{
  "num_attention_heads": 3,
  "head_dim": 32,
  "vocab_size": 8138,
  "norm": "rmsnorm",
  "init_std_up": 0.0439,
  "lr_mult_o": 1.5,
  "lr_mult_down": 2.0,
  "lr_head": 0.00642,
  "max_grad_norm": 1.0,
  "warmup_steps": 200,
  "schedule": "wsd",
  "decay_shape": "linear",
  "final_lr_fraction": 0.0,
  "max_seq_len": 1024,
  "max_steps": 12330
}
Each number is 128 + 32 x the weight over its row's rms, rounded and kept within 0 to 255. Layers, rows and columns count from 0. Numbers have three digits each. The size before them is the row's rms in percent of the matrix's.

# down: layer 2 MLP down (transposed), 256x96, rms 0.116, rows 173-228, columns 64-95
# gate: layer 2 MLP gate, 256x96, rms 0.169, rows 174-229, columns 64-95
# up: layer 2 MLP up, 256x96, rms 0.169, rows 174-229, columns 64-95
down173 111:092159108224160131132099176076132162068116134122096101050132145036130154083139118083129114134073
gate174 104:099059110159149144106160166142128145144056119136174122108126099127152088126155141085172165146159
up174 098:131091105177146194074171120161143142132061143139192173056120080111162082148153131086183166184130
down174 100:072062179194143140134151169134072128163063102087187135114176129115158126159168091146139158130181
gate175 084:090132157091201151134135099117104107107157176174145173143117132170155138056120107152171167152145
up175 085:135117114104152067116069059098098094067127174187079136181115130171122150134143114139146113109160
down175 090:141124089209132156122109196136155133168144147094158117075147121103105135161137097096107084171106
gate176 098:059171127137159132120167169114168166124141132116099183145093102163114099125126112131124138130167
up176 116:075139157174130103133152171114173116105100097127072132118065059161086079120091138151126122119137
down176 117:118124183093167164167132125144137133131150151099141158114086100131150143158135143190159158142148
gate177 114:180134114131146114155142135108116114116112105107141106146154176154125127140133055176120162099049
up177 108:175149163163122143140110138077159115109137116094131151167170178102149150149164116132166154107062
down177 115:157146098083049154139157111132168107138149075123131101132117162189099151175095103151103154097106
gate178 095:108145106133128117163167079028089145180141160157187156164144134111047120160134097121120134129098
up178 094:127112098119055158126177113156175159112144061101123156110133115126161163152113147083077083150057
down178 093:136129108104060153150138119152164109064135076081090150103113140142164122103092106098145128089123
gate179 098:182098119164141145129139126156122172099095107193150073108118126132120168152104122109162136131066
up179 094:097184116136115145113187160103112113166177170100056151127124170155117104117122094169076148127151
down179 096:115188095074168118132120103101107087123153134130094147091120101168114131153196128124169120097174
gate180 115:135117110165137154122145121138119186093078060131147154078124098121155069089163140141141162162140
up180 102:125132139149153153166142084131119161125073147140153163107097038076119051107168103139147182137107
down180 109:170135119132117151133152133135128173141060106207102157112136081143121072100099099072163133139178
gate181 110:064187109184087122135096141170136127096155101134185161078115096147163147144126094083157163141171
up181 104:138158121161086105093097120127133201045134074075176122111104112115172175145097132114154142092209
down181 105:095171151091062191117067127107093124103124149105187069144088121141130175099152134153101099129097
gate182 099:114164151100176129130103129138058191110142145135155121055183132072122094096175149087141134161091
up182 109:124075137122064138193122117105128154112155139183113170132173083120122144140111091174136145072137
down182 103:089121160011096135144152153127120186096163141174118150171111092166095120145145123121161162097100
gate183 097:145129122101108103123194086108128077125157120097169173154114154137086138184102148142116121123112
up183 093:144131088131126124130196058087131116107144118086148150140095168090106121176106140149147119120129
down183 103:150112141205126111143095128154138113143163152177145162109083138152153138161125157143115134198183
gate184 098:134133148106159137163104126086146077156123129109123108137130098110125138113150060084141166111073
up184 086:171094089104131088143167092145105163154193139124147169115108146120153099129099123180159117117127
down184 099:134113110190113137115080166168104132143172150131104141143097148164127119094152186091200113142160
gate185 094:135075146102133091142108108122153101156172207132124186163125113164109098153109064137132141033098
up185 101:093148103091081121119074139159095119134119074117143128085159129118066143062095165116072114157084
down185 095:136123115026150164138152121097130145082138105143105112111136108079131120162158059111165150115152
gate186 101:114122095100158144047126120137164167133080118082178108129128114115190161141130107072142172074114
up186 099:165152114143061114200137110132135084140195131120082151134120117174049095134170125167137117135160
down186 101:127095118155084090155126132170178178112144114130149101138102189166115141119146158144141116123098
gate187 082:144138154177106123124113111156070132130180113096096132065094096095104135147090157135182113147160
up187 083:093096113120117151119171179096221136134127101147151087139125116138086101155166138157153135104121
down187 092:103121087098105092125153174158143152159079097115101159180127100122032101131149116136148149106101
gate188 102:140133128161125117102183122113122145173070089167160093147121078121137140135124108137148071164141
up188 100:141133106154083188123071117119115168095108079111161167078121173039140127147110158156081141158105
down188 103:113139142148059136119155108065134099140062054198149094166170143153157102141113149110098098100146
gate189 102:168087091081100139136128183143091090130152129160078150152143137176137081092130192115128117083115
up189 108:148178113135106111100099162123111151158171161121057120146091119096137150134116142119111159134167
down189 103:186111123019159140166170140116149050106090097080109131118136120184163099129141134137130068177075
gate190 110:186109080106088109141137108046146134135161103136122050118163131078123092090105164169127107164107
up190 106:133117160151184093067148162190131142107096143104149160104090157177130099164121078092126128085144
down190 108:165098113177135155180070074128131124153193093177144121147174110113099137159132132121157111155150
gate191 099:141151126128158104062122134142140162207189088105083112094132139129102068154113176136113092141075
up191 088:135112166229122173097133152167106168171209097095123121111133178105161110133115140142141177129135
down191 098:164138056110126119086124114105146148201146097109115116187085114090158113157151179130076158156115
gate192 101:168083093127163131100118181099098115144184190120146112176091131132146063159157115134148152132132
up192 095:126121161171159054192177084145211134079116111122100173090111162138117109126084148096127159135103
down192 092:099099125045123165116132168110101143126147126132102075155084143160113080203115096162178188090107
gate193 094:093184122176090140162097146072127108135107112115118117120183088075055081150117089139155182162067
up193 082:078161093158147142201139130081124111179129054099118074124174117098097070133156096179123142139092
down193 094:097145133110121113182104095162163126209167097170122116125182168111129112123178111135099135167129
gate194 105:144152153128065074156125155114099090147124132140106157165119080120112180125151160110139131075155
up194 106:162106102121139123149184110137119110178138157147109111185097139153149133139140145122161097121161
down194 102:092116158143156192080078131124161141098130132113198209071213156158132137137106142152069123197120
gate195 097:182157127174095087106061087138131181167097155162158146099157153139151124187125062110110151179108
up195 111:138130118116135108165088076161161137180111120105108117131147146120148088142112123052137161148050
down195 097:118180143074092130155172061175167153196124147116165133142161170084141145107109073053175143166116
gate196 135:122129106092140085109083122168172151123079189098117172176145160146147127147110093115143139132096
up196 126:117099135121113151137183100094052165191145093197152116085145128091109115156213138118106109147144
down196 119:161146071129123102145087169129200097108146153076084139094122099099129122096090157107152192164176
gate197 103:190108133138129121134117083071087157139134124077136124136180137090166096145132129146153136106096
up197 092:167117143140148145132118116149079169114102139063198092153157116142124113200142109130128137121103
down197 105:154150113161105115127124110175120092187137104146162122104115188159147122096112137131152079100126
gate198 071:165171141140094168110119142092110139084115129098135083104102168139164146081129146150190135146152
up198 071:143130112141089139127089192164085102088118073115107086107162183090111177101124172122133125102179
down198 073:105150203084060104145165158151111156101066138118093171074131136102078121167146109154105116109110
gate199 077:075144093083129083160114171108185119142144218116076127189144116156135114175139141071141101151113
up199 090:144160131129109154155143118081173129124124121054058128142175074156137119136113129125069131186150
down199 082:112078142143084140113131149204139105125122128131151125084137173059142140142078111160151079122128
gate200 125:131127126056172135087101197188103178119120090059187163121179138084134129132108104166153105057152
up200 135:155084097221107119160163102067156154116046116169154113102088121140145132100124155117118164145122
down200 131:100130181043159139101183124102123133107188112046142119115140167122113125196148107164107101081082
gate201 089:120132185157102107077144127115156144090124116114173147149213129112154122094118094171177154146163
up201 091:154109127114143147169165114162154161183158169075153168112117069102178142119109151079119179093122
down201 090:096113171209106095171079088119183159162089147110136157139155097100172179148091154131137078074163
gate202 098:085104151155084108125121107156160159108158077051165137059147123171157134167108131144088074127148
up202 079:137110089092149125068105115138141133137156131133139171172150147093241162121129089132176138078132
down202 089:131169160086150187108134167197119155120090079170092176112112100110124106119114097160172137179153
gate203 079:041176150176178091146187130081167119170090103153154119111150116163116113133149082086157136066129
up203 076:161081152153085131045101172181140167070157233133117156178085142145113084125148152115172194099096
down203 077:150119145164109170089118121138087183035090180106129130143069139100119076130163121126135179114103
gate204 120:144143095114127137134071081094153100145106110116159129169110123126146123175102089081175147065127
up204 124:115079096156121123097151157133100211115140167120133103114063050128101172149142196099066143127115
down204 116:197133087060099145163075141063130120175136137129164117173110112122141135149137152124162147102102
gate205 091:158143131098129110114120126079183076188137155157164140138128139122066116135075157153110120071117
up205 079:095169136076139095110155133176109184113149071099090103133147117163123176139140128102124087105078
down205 083:098106175097119081135122169094141113119152159156146162154144150181151103092130108134115159121095
gate206 076:160086113138106131101095119142109087157160199091168081158189148179104120087113111161155122125120
up206 082:147123119153127095127076143151078104163141164066142077124180175143102133105130083188124110122097
down206 082:133168131156111208131147106128140112123092130208204158114154157082122108070164143102102135170151
gate207 125:136122103158105110165125097165115145088137067103154166138157127109077143166106175158197075145126
up207 110:092121177125153107154093121047149114187162148142141058131128155146140093108126102124087180127156
down207 116:137126133062162127101119155064124158109172166083087094135108128146102131076134046108111086139091
gate208 089:168062162159145122101082104175157132122100142088140164162169080134086131121154119122154149161145
up208 086:166114158170094152090142069152145108141111121086174180121153076193093126166117102140148111122137
down208 093:133114180192149099109145069173111124156105125091201125130164118137100156142064122107193139152159
gate209 117:119146111083110075112151142097143114183117155133122078158123119168092119148150127137109116112106
up209 117:093120108136134146191109125105158185214120126127144116160124131151138152172180155136151156107179
down209 116:106174106127134149077195118132058089114080170135101056087129170110184150092139095121126147139089
gate210 065:095110116195162155105105112143142139158110147115127114116115168094142076171089178182120144125196
up210 073:137060105143162109132124132130151099165167145057117131109118154115144079165061160117083060126135
down210 070:160058137174204157133149082152136113119082146077158107086095135107135145133117224102088087096159
gate211 106:121131195183121138122106099185129154146144094129134113117096098101185134113145136153126142143142
up211 102:112102111064124066115139162036110119132134141099137161165136169088055148114113116103121094152087
down211 096:100075103067144113071128179075123158129088128111137169145144201125148134078124096145144081104100
gate212 103:124107059160146144165150112225047176143141161161096073134139115119076136150094124146121150137066
up212 088:095181169116132117120130142046180134137143089100126161125095145151141116121154077133133112187172
down212 099:147169121239145092144134175099103120127116096059158155175108095104071053098150142147127111087113
gate213 108:113081107117138157185133127112118116126143150172082131181215063117107118090121096113100096142162
up213 100:152085089125125158140124134100121080157139185129137085207215113152141125085135169128132080086153
down213 101:113167194123095110106111130162159157153100154085176114071030176157152110189147165124143155108136
gate214 101:110179128103130177154148162111074159134159167111085084157119119120112118179135091114092116073213
up214 087:084180181154082163107151123140084157102134124133128112124113072116109112174150086138079131113134
down214 112:176155128028115174134148180165080126139117140140118151117151143124148104141093101110079087127187
gate215 101:170120122111093145073110147131126151090152130170144110126117124154084178149119084113150132073126
up215 088:115107181110089173221165105125185063145117112094127108122100136108154159106120179158122090112126
down215 097:117119105015135123108104142188123130106051133145114184096120142099097131144102067108115112113105
gate216 121:178109152112103081149091131104163127110053136198109126141100138199119135133177133159080141148105
up216 114:137157177123122042124112143128165158148142090133140161112181135112134149070178128114136139153095
down216 114:176129132054126107118124133066132105085084166181143064138160100117138154102132072131061127149054
gate217 113:172171166142147105096128103090095130117194121078175107135115099150106091110130014148168150093109
up217 112:139141078102118171176174176152117103195067132142059126164085118137113143109163115114121158137127
down217 110:111130156159138083114121122112094193108088100070134053108125152139148161123167157134133143088132
gate218 110:161186144112154103179169108140093076126132158152152129100149078130147177144114095159147114085095
up218 109:118208143159149103146162116103145093153114147212100124128126170133151084136158151139083159144119
down218 113:170095143090138090155155169121115029133124138156078121107106078137148129168136126141143110041120
gate219 082:140064134107100131134079138157128168124162145106163142158161147161107185094115070169136124135052
up219 093:133165132138179146112180180115129144128173097140132127138085144069070126177084126075095122161116
down219 085:141131114079161144127103185128113113109132125117111104159159097191140093115157078110134181113121
gate220 126:123135169087169169093106205103130114100127140139070150158129109135178097119145156109124126136122
up220 110:097155134130088125133136136112117082141171125094165130144066122138193139093109128136152104133128
down220 116:121117077061107116143099096161148183174148118105169112113102156128125087172126124180058137150117
gate221 089:151114117086177055072125092115113081151075089115119114110169134155135131118192153111168131113168
up221 104:147120123137159137101102147110142078196121099148107101107172096132156163122178122071192174156135
down221 103:128125111163093159165158093122126155084126169106148117144127154086123117132096127129084084171092
gate222 106:090093138109092180110118159087146103115152168131154069117133093134124111092095147147133085099107
up222 110:105186135148164116140138096160057145128131063172138139098101135129183167105144124138136122132166
down222 109:105099155123135171154150097132170136100139183150104058137147098111105108097110145123143117122104
gate223 118:080076117172127099148111133153089127100104120154108072162100129094104072133173162114180114143063
up223 115:165155148127115127097121127095096098132083128143160115147147128128206111117112105128070116137116
down223 113:123115151166065124127108126135132086144116114143161050182133154100201098187122113139194112053079
gate224 108:087150169161134139114176154169102173137161135202132161109085105111114061134122045130149197137144
up224 122:117188146132160116134150112117196113098137086091146098043099181140191156147131137175121083143174
down224 102:109189115064128169078153138112164097130128122148129080087087160099180177098189185163093106128161
gate225 117:134191144112081082121132094156155123119181101110124216228108140174041116138118081170143099028115
up225 127:121050078143169151112182150126122169114074133146148062042136114081163162086158141124129136166134
down225 118:116172217138098118143077111133164148161166120095179169163133161118117068176081144126140155093120
gate226 106:112101119127050116086146114090103120132103163114114144150118097147126108062154057151115159101185
up226 106:115094159114188093115139115181183100143084138088088153122102118113143060059136133101171098122119
down226 093:115139091075162126110143134143136128174060144154170061091180134137087151142127046150103114157135
gate227 101:114152082138194122160115110175153155130095149172151144102110080117167122084119134216128179113058
up227 096:161194172058100131147105121140129130087086171078083126188117124096072108212131111112093105146109
down227 102:157121167081099136137089163066151145177094122110081079133086114132072100207111087094129089132151
gate228 111:134163135112132038102143125066153108069139127121104170141126129157099115130097133127186142086164
up228 117:090184103102156136106122138190125099157123137121096119096114164147114103133179088111096103149161
down228 112:088112156122164155177102161068151061049115027124106073171090095055174128146101133135130176118109
gate229 117:124087117172099129152085167119099123120152117145105106138140110135102091155068106222138107129156
up229 101:155110152131125144114078185099120099131134154160111111169097144178111119136092087167121110115167